Weights of a small GPT-style language model, trained from scratch on English Wikipedia: a variant of Adam for these matrices.
Each number is 50 + 12 x the weight over the matrix's rms, rounded and kept within 0 to 99. Layers, rows and columns count from 0.

# layer 3 MLP up, 512x128, rms 0.115, rows 273-327, columns 0-63
58 59 70 32 32 48 41 42 63 54 41 40 76 60 65 57 52 53 23 47 49 43 12 57 48 53 44 36 59 50 47 53 61 49 32 51 53 50 59 77 56 57 24 45 75 56 44 57 57 56 75 08 51 56 52 42 44 50 22 58 49 50 65 58
32 60 72 59 71 61 49 55 48 56 32 42 55 68 69 73 58 65 46 46 02 52 42 59 69 37 27 50 48 45 43 59 40 73 71 51 47 66 34 50 49 79 53 37 45 52 60 61 42 33 49 66 60 31 21 69 44 45 51 55 36 25 61 65
49 51 49 45 54 52 51 48 56 51 51 53 50 49 46 51 49 51 48 54 48 45 51 54 47 49 51 53 49 54 50 52 49 45 55 49 49 51 52 51 48 48 51 46 52 48 50 50 52 55 50 51 49 50 48 46 45 48 54 50 47 52 52 49
60 29 61 43 75 49 75 64 56 32 51 63 67 64 59 40 45 31 64 88 31 48 53 07 70 41 50 67 72 59 49 70 55 58 32 43 54 45 49 68 54 77 32 30 58 56 65 49 71 22 73 58 60 39 33 69 91 61 64 44 67 23 62 59
52 52 49 51 53 53 54 48 50 48 52 55 51 47 52 56 53 51 53 51 50 53 48 53 52 54 49 48 51 48 53 51 53 52 52 50 53 43 53 44 51 51 46 50 50 51 48 45 47 53 50 51 51 54 51 46 50 52 52 48 47 48 53 48
51 48 37 33 64 49 54 51 62 75 41 62 42 64 71 71 50 37 26 42 55 38 41 37 66 27 53 15 38 45 52 64 61 61 46 27 39 20 55 59 45 75 59 71 47 34 36 43 58 35 55 29 43 60 27 38 56 30 47 58 30 61 40 47
61 52 59 57 89 43 45 23 79 63 12 43 46 77 46 78 41 63 63 56 43 70 70 52 45 36 39 23 47 41 50 58 54 66 68 55 30 46 37 39 63 95 64 61 44 48 52 93 32 39 25 46 57 49 52 43 49 42 38 55 27 39 57 50
58 43 47 94 44 50 44 42 24 14 44 35 45 78 61 82 53 60 56 40 43 45 55 43 54 37 38 62 58 67 47 46 44 26 77 57 50 56 52 48 42 35 64 51 55 43 04 44 53 40 39 54 61 46 76 23 29 56 63 66 69 52 47 47
51 53 67 57 30 87 55 21 65 43 34 86 69 63 37 46 33 40 31 44 52 39 40 22 52 49 23 31 71 18 44 58 66 64 59 64 45 44 33 49 72 45 58 54 82 53 09 37 51 52 55 11 39 24 79 54 42 31 37 50 62 42 27 55
63 29 62 54 54 42 65 57 52 68 40 31 49 51 50 51 45 49 32 38 50 49 50 57 47 51 35 49 30 46 55 37 57 37 33 34 58 40 60 67 32 46 41 43 54 55 36 42 54 33 47 47 47 26 67 13 43 74 64 35 81 53 25 62
51 47 52 51 54 50 55 48 49 51 48 51 45 46 49 51 51 50 50 51 51 53 50 53 54 49 49 54 50 54 53 48 50 43 53 50 51 51 50 44 48 53 46 48 51 46 50 52 53 51 48 51 53 47 44 50 49 51 49 43 55 55 53 55
36 46 71 44 29 49 73 48 66 41 38 53 63 80 78 36 29 30 42 49 47 45 35 33 64 63 34 41 59 34 33 54 66 59 45 61 20 44 35 45 57 54 38 38 65 34 28 59 33 53 66 50 61 51 41 56 25 62 63 52 50 42 47 62
48 46 54 57 51 48 50 51 47 56 46 53 48 47 56 54 49 51 50 47 53 51 44 46 55 50 46 50 51 46 50 44 44 47 44 48 48 44 48 47 47 51 50 50 48 49 46 46 46 47 47 50 53 50 47 47 48 48 49 49 49 44 53 49
48 51 49 47 49 48 51 46 48 45 53 54 50 53 46 51 54 52 53 49 49 43 52 53 49 51 50 54 49 55 49 50 52 43 55 51 50 50 50 51 51 55 53 49 51 50 52 49 48 53 49 51 52 49 48 44 48 50 53 52 53 49 48 48
55 35 60 78 53 57 47 43 58 54 10 49 33 34 82 69 52 39 46 74 48 53 59 25 57 37 27 23 45 61 51 69 62 75 69 21 45 42 46 56 41 67 76 58 86 18 41 53 50 41 44 40 41 63 41 28 44 48 37 61 22 19 33 34
53 43 62 40 57 35 72 49 54 42 45 40 67 31 50 49 50 62 43 65 60 39 36 58 47 57 53 63 49 59 46 43 54 35 43 43 44 32 63 52 44 62 23 46 66 49 34 41 71 41 56 27 26 38 56 47 55 94 47 66 32 59 27 45
84 54 66 47 48 56 45 45 63 39 60 54 40 58 54 59 20 22 61 43 53 40 22 50 59 46 30 41 64 37 53 56 61 34 54 33 39 41 55 50 48 54 71 36 49 42 29 63 40 48 60 49 69 46 56 50 45 64 44 35 76 70 53 38
51 54 51 49 48 51 53 52 49 50 54 55 50 48 48 54 52 47 50 46 50 56 48 50 50 54 52 46 52 49 52 50 50 48 48 52 51 48 53 48 51 52 51 53 50 53 50 52 45 54 47 49 48 52 50 48 49 48 48 51 48 49 48 47
53 66 62 47 48 55 54 30 52 40 57 58 56 38 52 60 43 56 68 55 46 77 50 61 72 52 56 44 39 52 00 59 63 52 49 53 66 58 58 54 56 53 47 44 48 55 49 52 54 62 45 48 50 52 52 50 51 40 49 17 49 53 44 47
54 49 52 55 49 51 52 51 51 53 50 46 52 51 53 50 49 51 52 46 54 57 53 44 56 51 50 48 52 48 51 50 49 53 41 46 53 47 50 50 54 49 51 50 51 51 48 53 52 44 50 49 51 53 47 51 51 51 48 51 47 49 57 51
46 51 56 55 71 41 87 63 77 34 48 57 30 34 44 60 34 30 39 43 15 51 34 75 56 20 53 54 42 27 46 51 56 59 49 33 47 55 59 62 30 55 62 53 43 38 70 66 25 17 34 43 60 44 58 67 62 43 57 67 47 67 59 81
53 54 49 52 47 48 51 47 48 50 52 49 53 51 52 49 53 50 48 50 53 51 56 47 53 55 50 49 48 47 53 52 52 47 46 49 56 49 52 47 54 51 49 51 47 50 55 49 47 50 50 49 52 49 51 49 54 51 51 46 49 50 53 50
60 53 53 58 50 72 35 50 41 43 51 49 51 54 44 47 33 22 55 53 53 50 36 44 59 57 33 40 66 35 48 85 75 35 57 52 58 44 17 57 54 55 89 46 83 56 30 48 56 61 58 43 69 40 54 54 40 44 46 20 65 26 64 67
47 50 49 46 61 66 58 37 63 48 49 50 53 35 59 60 34 49 56 62 47 60 52 58 74 48 48 43 47 45 34 48 65 49 48 48 54 52 45 65 39 55 57 44 52 46 42 57 48 50 45 56 50 53 40 44 40 34 41 48 42 50 50 46
47 49 48 49 49 50 53 46 47 50 48 49 50 51 44 50 54 50 52 51 49 47 53 51 51 52 50 54 49 55 50 48 53 52 53 52 51 50 50 51 49 50 51 49 51 45 47 50 50 51 47 52 47 47 46 46 51 51 49 46 53 52 52 49
66 47 57 57 58 77 70 54 60 49 42 45 48 62 50 38 40 30 49 46 39 55 46 49 63 53 45 45 41 27 42 50 74 32 51 65 68 38 36 68 37 42 46 51 51 44 48 56 58 45 40 54 51 41 39 60 69 52 50 37 45 43 47 66
50 55 57 40 55 69 43 53 44 63 60 35 61 55 54 26 32 23 49 60 53 54 56 69 68 19 44 45 73 58 48 47 74 43 28 43 41 32 50 61 67 44 63 64 73 45 30 45 57 60 42 17 42 46 54 47 27 35 62 45 46 66 49 53
49 49 49 48 53 50 54 48 52 47 50 52 55 47 47 51 49 52 48 55 50 50 52 51 52 49 50 52 49 50 52 49 49 46 49 49 52 52 53 49 48 49 49 45 50 46 46 50 52 54 52 48 46 48 48 50 50 48 52 47 50 52 49 53
45 60 49 66 37 51 59 40 50 29 39 26 50 54 88 72 51 55 56 42 36 46 49 31 74 51 24 53 54 59 40 42 50 77 38 75 54 53 55 42 51 42 64 27 73 43 46 41 47 40 71 37 52 42 43 48 52 46 47 56 46 48 49 42
51 57 50 48 68 55 47 61 42 48 42 67 36 57 77 51 49 65 56 52 48 44 45 40 73 39 66 32 41 62 60 59 49 40 58 30 24 44 44 43 61 61 59 49 39 44 47 47 54 33 43 46 54 52 38 40 49 52 70 54 53 51 35 55
55 34 73 60 49 80 52 39 36 51 59 69 76 46 46 50 39 29 47 99 51 40 77 45 44 56 33 37 63 39 47 64 59 59 38 61 36 47 13 50 70 54 71 39 82 46 42 55 52 52 64 46 50 20 49 64 21 46 64 34 59 34 51 63
41 56 46 41 53 47 59 60 67 44 43 36 59 50 72 55 52 54 35 80 45 45 41 55 51 57 53 35 43 50 38 63 48 43 39 52 29 53 56 50 81 77 65 44 60 06 28 48 37 38 46 29 41 62 44 53 29 59 60 62 36 42 40 63
61 26 86 67 59 62 71 58 44 39 56 56 59 38 47 43 53 25 42 44 32 46 41 66 50 49 54 56 51 22 52 40 59 55 60 25 64 49 52 81 30 31 45 53 40 60 64 46 60 62 58 58 71 41 57 53 23 54 45 57 66 70 70 60
54 52 46 48 55 52 52 53 57 54 49 46 50 44 51 53 52 50 42 53 54 52 50 52 50 50 48 52 52 38 48 49 45 50 41 46 53 44 51 45 42 48 47 51 46 45 48 53 49 54 50 49 45 51 54 53 44 49 48 54 51 48 50 49
50 52 49 55 49 50 52 49 46 51 49 46 50 51 50 48 51 48 49 47 52 55 49 48 52 51 49 47 50 45 50 50 46 47 46 51 49 46 51 51 54 50 50 51 49 49 51 52 49 47 51 51 51 52 48 51 50 51 47 49 48 49 51 48
51 49 49 48 51 52 53 51 48 45 48 51 48 49 49 53 50 50 51 49 51 50 52 54 51 51 50 49 51 47 52 47 50 44 59 48 48 58 53 53 48 51 46 51 51 44 49 52 54 55 48 50 53 52 49 49 51 51 51 46 49 52 43 57
45 27 51 56 31 81 65 12 34 44 46 26 34 29 48 57 33 58 35 83 46 26 52 47 49 51 54 50 46 47 46 92 64 46 57 45 51 34 38 55 61 37 35 41 73 75 41 70 57 58 51 53 54 77 90 59 62 54 39 49 44 26 43 63
50 47 50 53 50 49 46 53 50 48 46 48 52 52 54 47 51 49 51 48 53 53 49 48 54 45 51 49 50 41 49 48 48 52 51 47 49 52 46 53 51 49 45 55 53 47 49 48 46 44 48 48 50 49 51 53 50 52 51 49 48 48 43 53
66 55 48 56 67 70 47 30 60 62 60 63 49 41 57 58 59 59 41 94 49 52 64 51 52 41 59 48 60 55 52 30 43 48 60 33 46 41 67 58 41 48 48 58 53 57 30 46 57 35 55 36 63 66 45 32 27 61 45 68 36 60 18 64
42 50 50 39 48 75 64 60 51 56 45 48 62 56 41 53 33 46 39 46 61 57 46 55 48 32 39 54 53 32 50 65 51 30 80 31 56 61 51 42 51 42 41 31 70 70 42 55 46 34 52 32 26 26 59 47 51 79 47 42 32 54 28 43
52 49 51 52 49 48 50 50 50 49 48 49 53 52 50 48 54 48 51 47 51 59 49 48 53 49 52 51 49 51 49 48 52 48 48 49 51 50 51 49 54 49 51 52 52 50 51 52 52 47 51 51 51 49 50 51 50 51 54 50 50 51 50 51
34 50 56 51 46 65 44 18 47 54 40 35 52 49 52 53 50 62 30 72 55 56 70 43 54 71 43 11 54 42 54 74 58 63 28 47 38 46 33 56 71 81 65 62 91 48 29 54 62 56 50 35 32 39 55 49 24 48 47 36 45 35 35 60
70 52 63 60 57 68 30 35 60 48 18 59 61 54 62 73 65 60 31 77 20 46 58 30 39 24 36 37 59 41 51 57 48 74 38 21 32 53 40 96 69 75 57 56 68 37 33 67 46 51 38 30 63 82 47 26 49 38 48 62 34 40 40 61
29 45 46 39 64 52 52 53 79 51 56 55 71 53 55 36 26 32 54 97 56 49 45 49 50 50 56 50 71 51 49 54 56 28 38 57 42 39 38 47 62 55 35 39 51 34 32 56 44 49 60 31 37 53 32 56 49 63 67 47 49 53 64 52
70 43 53 48 63 65 72 47 49 38 40 53 53 47 85 64 40 48 37 65 15 54 40 58 83 43 38 31 43 39 42 68 75 46 41 33 39 40 41 76 60 53 65 55 55 59 42 62 56 60 35 51 41 55 45 40 56 44 46 49 64 42 48 58
56 72 63 30 84 50 44 29 80 62 42 59 53 57 70 58 34 58 66 67 53 47 46 53 70 37 67 01 44 57 50 92 51 17 58 46 43 38 40 40 35 91 62 66 45 43 21 65 40 35 40 52 60 68 65 56 46 44 45 59 48 60 44 46
51 49 51 52 48 52 49 50 49 52 53 49 54 47 55 50 50 50 48 47 52 56 50 45 54 53 51 51 49 47 52 48 49 50 41 46 51 52 51 44 48 48 53 50 49 49 47 57 53 54 47 47 48 50 46 51 51 48 43 50 50 49 54 54
47 36 77 83 47 78 70 57 33 48 24 20 64 56 60 61 56 50 67 68 27 38 47 56 52 08 43 67 36 66 42 56 43 73 65 69 39 60 43 45 59 56 35 62 42 49 49 41 64 39 40 32 39 44 30 62 50 46 48 70 53 52 70 53
33 63 26 62 74 50 57 49 61 52 60 46 45 39 62 73 36 53 54 48 31 49 51 46 51 26 62 43 25 67 45 67 50 30 72 41 75 60 40 45 33 51 60 50 40 39 58 71 39 18 40 20 15 40 36 03 39 63 73 73 54 61 18 43
52 72 67 37 72 53 49 54 41 56 53 50 82 34 68 72 41 36 68 71 50 39 24 53 71 21 21 44 48 44 53 80 55 27 58 46 64 60 27 42 68 58 34 25 56 51 41 53 58 40 49 18 23 48 49 45 75 24 72 51 55 31 69 22
92 46 58 59 40 45 47 60 31 43 44 48 51 66 53 61 54 52 57 55 42 48 21 46 67 76 49 45 35 57 47 43 48 37 66 29 46 42 58 61 37 58 50 73 55 44 37 31 63 27 49 43 73 40 56 45 52 66 55 54 51 57 49 59
48 52 53 44 45 51 50 47 55 44 51 51 51 47 46 52 47 51 53 52 47 47 50 50 49 51 53 46 50 55 50 46 50 53 52 46 53 50 50 50 50 47 48 50 52 46 45 52 48 49 49 51 40 52 42 49 47 45 51 50 49 43 43 49
67 47 44 90 32 67 51 47 39 63 40 48 51 67 43 54 58 44 51 58 53 53 42 41 51 54 45 60 62 48 46 48 49 57 54 35 49 52 42 50 44 39 48 39 56 50 36 38 58 57 62 52 68 51 49 54 42 59 45 54 61 50 54 35
51 61 37 53 22 29 39 54 75 71 69 65 59 87 42 38 35 34 47 45 59 53 43 57 53 67 33 15 58 64 41 50 63 22 45 57 54 44 52 47 50 38 46 26 71 08 44 49 60 66 43 28 45 43 73 68 26 21 55 42 48 85 39 27
64 60 52 53 61 46 66 40 66 29 62 47 51 59 97 52 61 60 58 56 36 43 10 59 73 65 68 25 19 54 48 40 44 51 44 30 43 43 58 53 48 81 56 48 52 19 68 50 54 50 67 45 56 33 20 54 63 59 52 65 42 82 60 40
# layer 3 MLP down (transposed), 512x128, rms 0.0875, rows 273-326, columns 0-63
67 40 56 43 71 40 44 66 63 50 44 72 32 34 47 61 47 60 72 47 51 44 61 66 29 35 46 59 25 50 49 56 54 60 84 41 50 42 56 38 63 55 47 48 45 40 67 51 39 55 51 26 36 39 51 51 66 31 49 48 46 91 45 38
58 30 30 10 59 47 64 42 59 78 72 31 61 58 46 30 61 53 53 69 82 33 69 48 35 51 50 45 70 65 54 16 69 35 36 61 56 41 84 35 65 37 59 31 74 59 50 39 65 57 14 46 70 37 77 03 79 37 42 61 56 56 48 32
50 50 51 50 50 49 51 50 49 49 51 48 50 51 49 51 49 51 50 51 50 51 49 49 50 51 50 50 51 49 50 52 49 49 50 50 50 50 51 48 52 50 51 52 51 51 51 52 52 49 51 50 51 50 50 49 51 51 51 52 49 48 50 49
60 51 58 29 60 21 25 42 31 85 74 86 29 78 45 22 76 33 61 98 68 33 43 68 60 36 49 47 56 46 48 74 52 32 43 48 75 46 37 69 68 25 60 58 63 92 52 14 63 50 62 51 58 53 48 51 66 51 56 45 43 69 49 57
50 51 51 49 49 51 51 51 50 50 49 51 49 50 49 50 49 49 49 49 48 50 50 50 48 49 50 51 50 52 49 50 50 50 49 50 49 49 49 49 51 49 49 50 50 50 50 51 53 50 49 51 50 51 50 50 49 50 50 49 49 50 51 51
68 53 57 41 56 54 61 32 41 49 60 42 72 67 41 60 60 46 60 62 53 59 70 32 53 64 59 41 73 40 49 44 40 47 20 41 50 47 57 29 47 69 46 52 51 60 26 46 51 57 39 53 50 34 62 48 48 26 47 64 47 47 64 38
86 46 46 48 61 37 52 64 66 50 99 38 37 38 29 18 75 51 39 44 52 50 38 57 43 63 42 45 46 76 46 48 65 54 38 42 52 81 91 47 38 45 35 52 60 56 54 53 59 89 33 62 40 54 50 43 48 66 71 54 39 51 44 45
61 56 18 35 78 48 59 41 72 59 72 49 35 12 56 41 42 16 29 52 34 56 70 39 47 61 58 44 49 30 55 15 64 43 63 32 78 51 51 57 49 43 64 60 38 41 67 58 67 52 49 33 40 38 37 50 54 28 26 47 46 79 47 60
39 56 64 39 72 55 26 55 45 46 45 47 22 48 48 84 43 25 33 15 41 61 55 64 40 82 55 31 34 19 54 55 84 58 37 65 49 40 54 47 43 52 54 60 43 39 24 36 13 62 71 69 39 36 46 92 31 53 50 52 46 27 21 52
47 48 19 65 37 55 57 41 45 62 18 76 51 42 26 46 51 72 53 60 53 46 33 64 36 32 40 45 59 89 50 64 54 80 60 72 19 55 45 43 82 21 81 62 69 31 63 61 42 54 38 38 31 68 35 48 34 49 35 30 75 55 64 32
49 50 49 50 49 50 49 52 50 53 50 49 50 49 51 49 46 49 50 50 51 48 52 49 50 51 50 51 49 50 49 50 51 49 52 50 50 49 49 51 49 50 51 51 50 49 51 52 49 50 49 52 49 50 50 51 51 51 50 51 49 51 51 49
54 59 34 61 44 59 20 51 68 40 35 55 32 47 44 57 56 36 57 33 37 54 58 53 56 72 47 45 49 58 49 46 60 45 38 49 46 52 76 55 54 45 56 62 44 58 55 46 26 49 74 53 66 54 30 45 20 41 40 55 50 50 71 57
50 51 48 51 49 51 48 52 51 52 48 51 50 50 54 50 47 50 51 48 50 48 52 51 49 50 50 50 51 51 49 50 54 50 51 52 51 49 49 51 49 50 51 49 49 50 51 50 48 51 49 53 49 50 50 50 51 52 49 49 50 51 52 52
51 49 51 50 49 51 53 50 50 50 50 48 50 51 48 50 54 50 51 51 52 51 49 50 51 51 50 51 50 50 51 51 50 52 50 50 51 50 50 51 49 50 48 50 51 51 49 50 50 49 51 48 50 49 49 49 50 47 50 50 51 50 51 51
56 43 63 49 73 77 64 46 42 67 22 53 71 84 59 78 63 36 50 42 55 46 45 61 54 17 33 41 46 44 75 42 49 67 53 58 21 49 36 70 55 69 57 51 54 47 38 67 33 51 36 65 26 53 49 44 42 21 33 51 57 52 44 54
50 56 44 61 60 56 55 55 47 69 47 91 34 78 42 39 51 57 47 51 57 46 47 53 08 55 57 50 46 64 49 55 61 55 54 66 50 13 45 67 72 45 66 40 58 64 49 77 68 55 58 75 38 50 49 69 56 44 57 56 65 37 53 42
52 57 50 27 56 46 25 52 49 40 76 51 70 55 61 45 67 59 45 36 57 38 79 59 35 63 41 43 40 38 48 53 62 69 17 59 67 56 38 40 54 54 52 63 45 51 60 68 65 32 68 51 60 38 49 35 40 60 49 44 42 52 62 41
50 50 51 49 50 51 51 50 47 51 49 51 51 51 48 49 52 47 50 50 50 50 49 51 48 51 50 50 50 49 50 51 50 52 50 50 50 52 51 50 49 50 50 49 50 50 50 51 51 50 50 50 49 51 52 50 50 51 51 49 50 49 50 50
56 31 35 63 49 43 59 71 49 56 49 49 44 67 37 36 52 50 35 47 59 00 44 41 42 51 43 41 62 39 99 43 50 47 52 51 42 29 45 45 55 47 48 49 56 43 47 43 51 41 45 48 52 50 51 55 56 61 47 94 51 50 52 47
51 50 50 49 50 52 51 51 52 49 50 51 48 50 51 48 50 53 52 47 49 51 51 50 48 51 50 50 50 50 49 50 51 50 48 50 50 49 50 48 47 49 50 50 51 49 50 48 49 50 48 50 48 51 50 50 49 52 48 48 50 49 51 51
68 51 31 23 15 60 31 36 29 36 97 58 62 83 50 36 41 57 60 47 79 43 47 37 42 62 25 56 70 75 47 64 54 28 55 52 57 56 18 40 46 14 52 37 68 42 30 58 39 42 68 36 40 92 40 47 66 39 73 53 19 56 47 29
49 49 49 51 50 52 50 50 51 50 49 49 50 50 49 49 51 49 52 51 49 51 50 51 48 51 52 50 50 51 50 50 52 51 49 50 52 49 50 46 48 50 50 50 51 50 50 48 51 50 51 49 50 51 51 49 49 49 49 48 52 51 52 51
60 39 51 40 39 40 37 41 16 19 73 80 78 47 61 52 36 56 39 21 28 59 56 67 40 54 57 63 29 63 46 23 84 59 20 39 68 36 48 61 55 51 54 50 29 47 17 35 66 24 45 74 42 49 57 75 55 68 48 38 30 55 41 54
65 30 44 52 57 44 35 56 41 64 46 47 34 56 65 50 62 59 34 40 67 42 62 49 20 63 66 47 66 60 66 64 50 42 38 44 23 41 54 61 74 50 35 49 43 50 47 52 38 32 49 39 58 58 29 59 40 61 59 59 55 48 40 32
50 50 49 49 51 52 52 50 51 51 49 48 48 51 46 50 51 50 48 50 51 51 49 49 49 51 48 51 49 50 50 51 48 49 50 49 51 51 50 49 49 49 51 49 50 49 50 49 51 50 51 49 51 50 49 49 49 50 51 50 50 49 51 51
59 43 59 50 56 47 43 57 32 56 47 32 38 46 59 59 48 33 58 48 44 37 45 42 44 61 45 53 39 49 48 47 74 28 36 69 50 28 49 62 54 39 37 46 61 53 78 51 30 50 48 48 37 57 55 50 67 59 68 45 55 46 51 43
54 32 30 49 35 45 23 40 33 39 30 51 42 55 37 43 36 57 49 68 45 47 64 58 56 47 69 61 47 47 53 67 66 42 38 56 61 34 39 49 39 63 73 60 61 53 37 52 66 48 51 44 34 48 39 50 37 49 35 61 35 59 37 26
48 49 51 51 49 50 50 50 49 51 50 49 51 50 50 50 48 51 50 51 50 50 49 49 49 51 51 51 51 49 49 51 51 48 49 50 49 50 51 50 50 52 52 51 50 50 52 51 51 48 50 51 51 50 50 51 50 52 51 52 50 50 52 49
42 32 53 47 60 51 44 69 50 84 58 70 44 68 21 34 68 64 47 43 48 46 78 42 39 49 50 17 61 71 53 53 69 23 57 47 38 57 50 45 38 52 37 49 14 42 43 42 41 55 54 62 55 48 37 65 51 38 33 59 60 64 60 64
60 36 27 58 51 48 55 44 48 48 48 42 62 43 51 37 59 50 52 60 55 43 41 55 43 62 50 43 44 57 41 80 49 52 48 35 43 52 46 55 37 60 51 37 62 34 53 58 63 42 68 49 41 39 44 41 41 43 42 67 42 56 55 60
53 42 64 66 26 49 12 55 08 00 53 72 40 51 51 57 63 51 70 38 29 53 54 62 28 36 77 66 43 35 51 34 65 44 38 62 54 38 48 47 31 55 58 65 38 64 39 51 53 56 38 44 42 52 48 82 61 59 62 35 21 83 16 63
45 42 31 48 42 41 51 47 57 58 37 32 41 46 51 38 45 53 47 35 48 43 58 45 40 46 57 50 64 37 48 57 46 29 50 48 48 47 71 57 59 42 55 57 57 60 61 73 67 50 34 67 25 49 57 60 37 45 53 68 60 48 29 36
98 49 35 38 05 49 54 53 37 70 44 46 49 75 47 51 50 54 46 64 75 44 57 53 43 48 50 28 54 52 49 49 62 64 38 75 38 74 50 21 68 58 83 66 62 66 33 31 23 85 61 53 34 51 67 50 56 46 66 44 47 41 57 53
46 51 51 50 51 50 48 51 48 50 49 52 50 49 55 50 51 52 49 48 50 48 50 50 48 49 50 51 49 48 50 51 54 50 50 51 51 50 52 50 50 50 50 52 49 50 51 52 50 50 50 51 51 48 52 50 51 51 52 50 50 48 49 47
50 50 48 50 50 52 50 51 50 51 48 49 49 50 49 48 51 50 51 48 50 50 49 52 50 51 51 49 49 50 51 51 51 51 49 50 51 49 50 51 48 51 48 49 50 51 50 50 49 49 50 49 50 50 50 50 51 51 49 48 51 49 51 51
48 49 50 50 49 50 50 50 48 52 48 51 50 51 51 50 51 48 50 49 53 48 50 49 50 51 50 50 50 51 49 52 49 49 50 50 49 51 50 51 52 50 51 51 52 50 51 52 50 50 51 50 49 51 50 51 50 50 49 51 50 50 50 49
48 41 67 57 20 61 49 62 49 32 62 76 52 57 56 54 66 74 71 30 22 50 55 40 30 68 43 65 56 54 56 35 50 63 73 00 18 45 31 46 49 12 70 75 28 44 56 31 39 67 24 09 42 61 22 67 61 62 58 27 22 43 49 75
49 50 49 50 49 49 49 49 49 51 49 50 50 49 53 49 48 49 50 50 52 49 50 50 51 49 51 50 50 49 50 50 49 49 51 51 49 49 49 49 51 51 51 50 52 50 51 49 48 48 50 50 50 51 49 50 49 52 50 50 51 49 50 50
53 54 46 50 46 44 27 49 59 45 69 58 49 43 58 62 70 72 52 43 49 52 57 55 38 48 48 53 38 70 55 56 57 52 38 48 41 34 35 57 68 42 35 43 51 82 54 28 38 42 63 51 63 48 69 75 56 39 31 43 75 43 43 33
53 52 50 53 45 63 26 71 60 40 49 63 23 32 58 38 54 14 65 44 62 44 24 64 51 57 40 50 40 38 49 33 71 28 29 59 45 61 50 49 45 32 73 47 39 66 59 66 66 17 42 55 43 45 55 62 38 78 44 52 46 69 73 64
52 50 50 49 50 50 51 51 51 50 50 49 50 51 48 50 50 51 51 49 50 51 50 51 50 50 50 50 49 50 51 50 49 51 48 50 50 51 50 48 48 50 49 51 50 51 51 48 49 49 50 50 49 50 50 49 49 47 48 49 50 49 51 50
42 44 50 53 35 49 01 64 07 16 72 93 30 38 60 43 77 55 46 43 43 63 36 32 53 25 36 44 25 45 46 70 55 51 39 51 37 41 47 32 45 54 56 53 47 70 69 39 31 54 27 17 46 47 41 86 59 71 30 36 47 47 49 59
40 48 22 54 58 79 55 43 55 62 15 45 33 72 32 70 65 40 52 60 36 43 58 39 58 06 59 49 62 41 68 78 08 59 76 41 62 58 48 76 55 63 59 47 61 43 48 64 39 63 42 61 13 51 23 46 38 22 47 20 50 52 14 41
58 38 60 44 40 30 52 62 28 46 35 46 58 69 41 46 51 58 64 45 46 66 39 62 28 57 59 53 33 42 56 44 53 35 49 51 79 53 50 41 71 55 55 53 64 67 63 63 58 49 29 53 61 33 58 44 65 48 58 37 39 58 53 70
34 56 57 48 48 64 59 48 58 63 45 60 66 62 42 43 40 48 43 53 58 54 46 47 76 57 51 44 59 51 40 58 68 56 43 31 36 44 49 57 57 59 60 42 49 56 52 51 45 54 42 42 48 64 51 33 51 62 64 51 48 44 34 72
44 51 56 31 54 12 60 51 47 68 30 17 55 26 52 59 35 57 48 42 41 42 75 38 82 45 52 23 34 41 52 63 65 78 63 32 45 58 70 44 12 66 26 74 42 54 59 73 52 52 65 69 40 43 41 36 43 69 56 52 38 36 42 48
48 51 49 50 50 52 49 52 50 50 49 51 49 50 53 49 50 51 51 48 49 49 50 50 46 51 50 51 50 49 49 50 53 50 49 51 51 50 51 51 46 49 51 50 49 50 51 50 50 51 49 49 49 50 51 50 51 51 49 49 51 48 51 49
41 33 28 50 68 33 64 47 57 29 12 32 21 49 43 68 63 16 27 40 28 49 60 28 71 26 64 45 54 23 49 87 49 59 95 22 74 41 49 37 78 35 51 42 56 83 59 36 54 69 40 13 78 46 52 53 49 51 41 67 41 53 60 63
42 42 66 54 50 14 48 53 39 13 44 55 45 70 60 45 40 61 43 28 52 39 70 51 49 59 54 64 53 58 43 55 52 72 46 20 53 84 59 39 58 47 52 64 48 66 82 30 38 35 20 51 59 44 50 49 41 53 78 50 35 36 51 51
76 67 52 56 60 71 34 28 51 40 82 66 78 57 66 74 47 51 46 53 54 45 32 42 77 72 34 19 38 43 51 56 52 67 56 61 32 79 39 44 41 72 36 54 69 45 41 86 60 38 65 29 36 25 17 57 39 43 38 45 34 50 41 48
42 48 41 57 49 59 65 43 71 64 63 63 49 46 55 32 47 52 46 60 56 56 48 47 38 34 52 64 53 56 49 32 35 36 59 65 66 45 35 55 47 59 61 38 42 49 72 59 46 69 37 30 42 62 53 60 56 45 48 37 46 39 71 33
50 53 49 50 51 49 49 50 49 49 48 50 50 51 48 51 50 50 50 52 51 51 50 50 50 51 50 51 50 49 51 50 47 49 50 50 51 51 50 51 51 49 48 50 53 50 50 50 52 50 51 49 50 52 50 50 51 51 49 49 51 49 50 51
36 50 41 46 48 69 63 48 49 49 35 44 64 32 45 57 54 44 43 40 42 42 55 64 42 60 57 55 58 42 50 22 67 43 55 55 41 60 35 53 62 54 64 71 45 68 63 46 47 44 61 28 18 45 44 63 59 66 80 39 29 33 54 68
72 43 56 74 56 41 41 44 52 50 46 36 46 67 41 41 56 47 68 46 43 58 48 46 57 61 58 52 64 41 50 43 52 25 61 63 38 54 36 53 63 74 53 43 47 48 54 28 56 44 79 60 44 73 66 49 60 23 47 52 49 41 34 72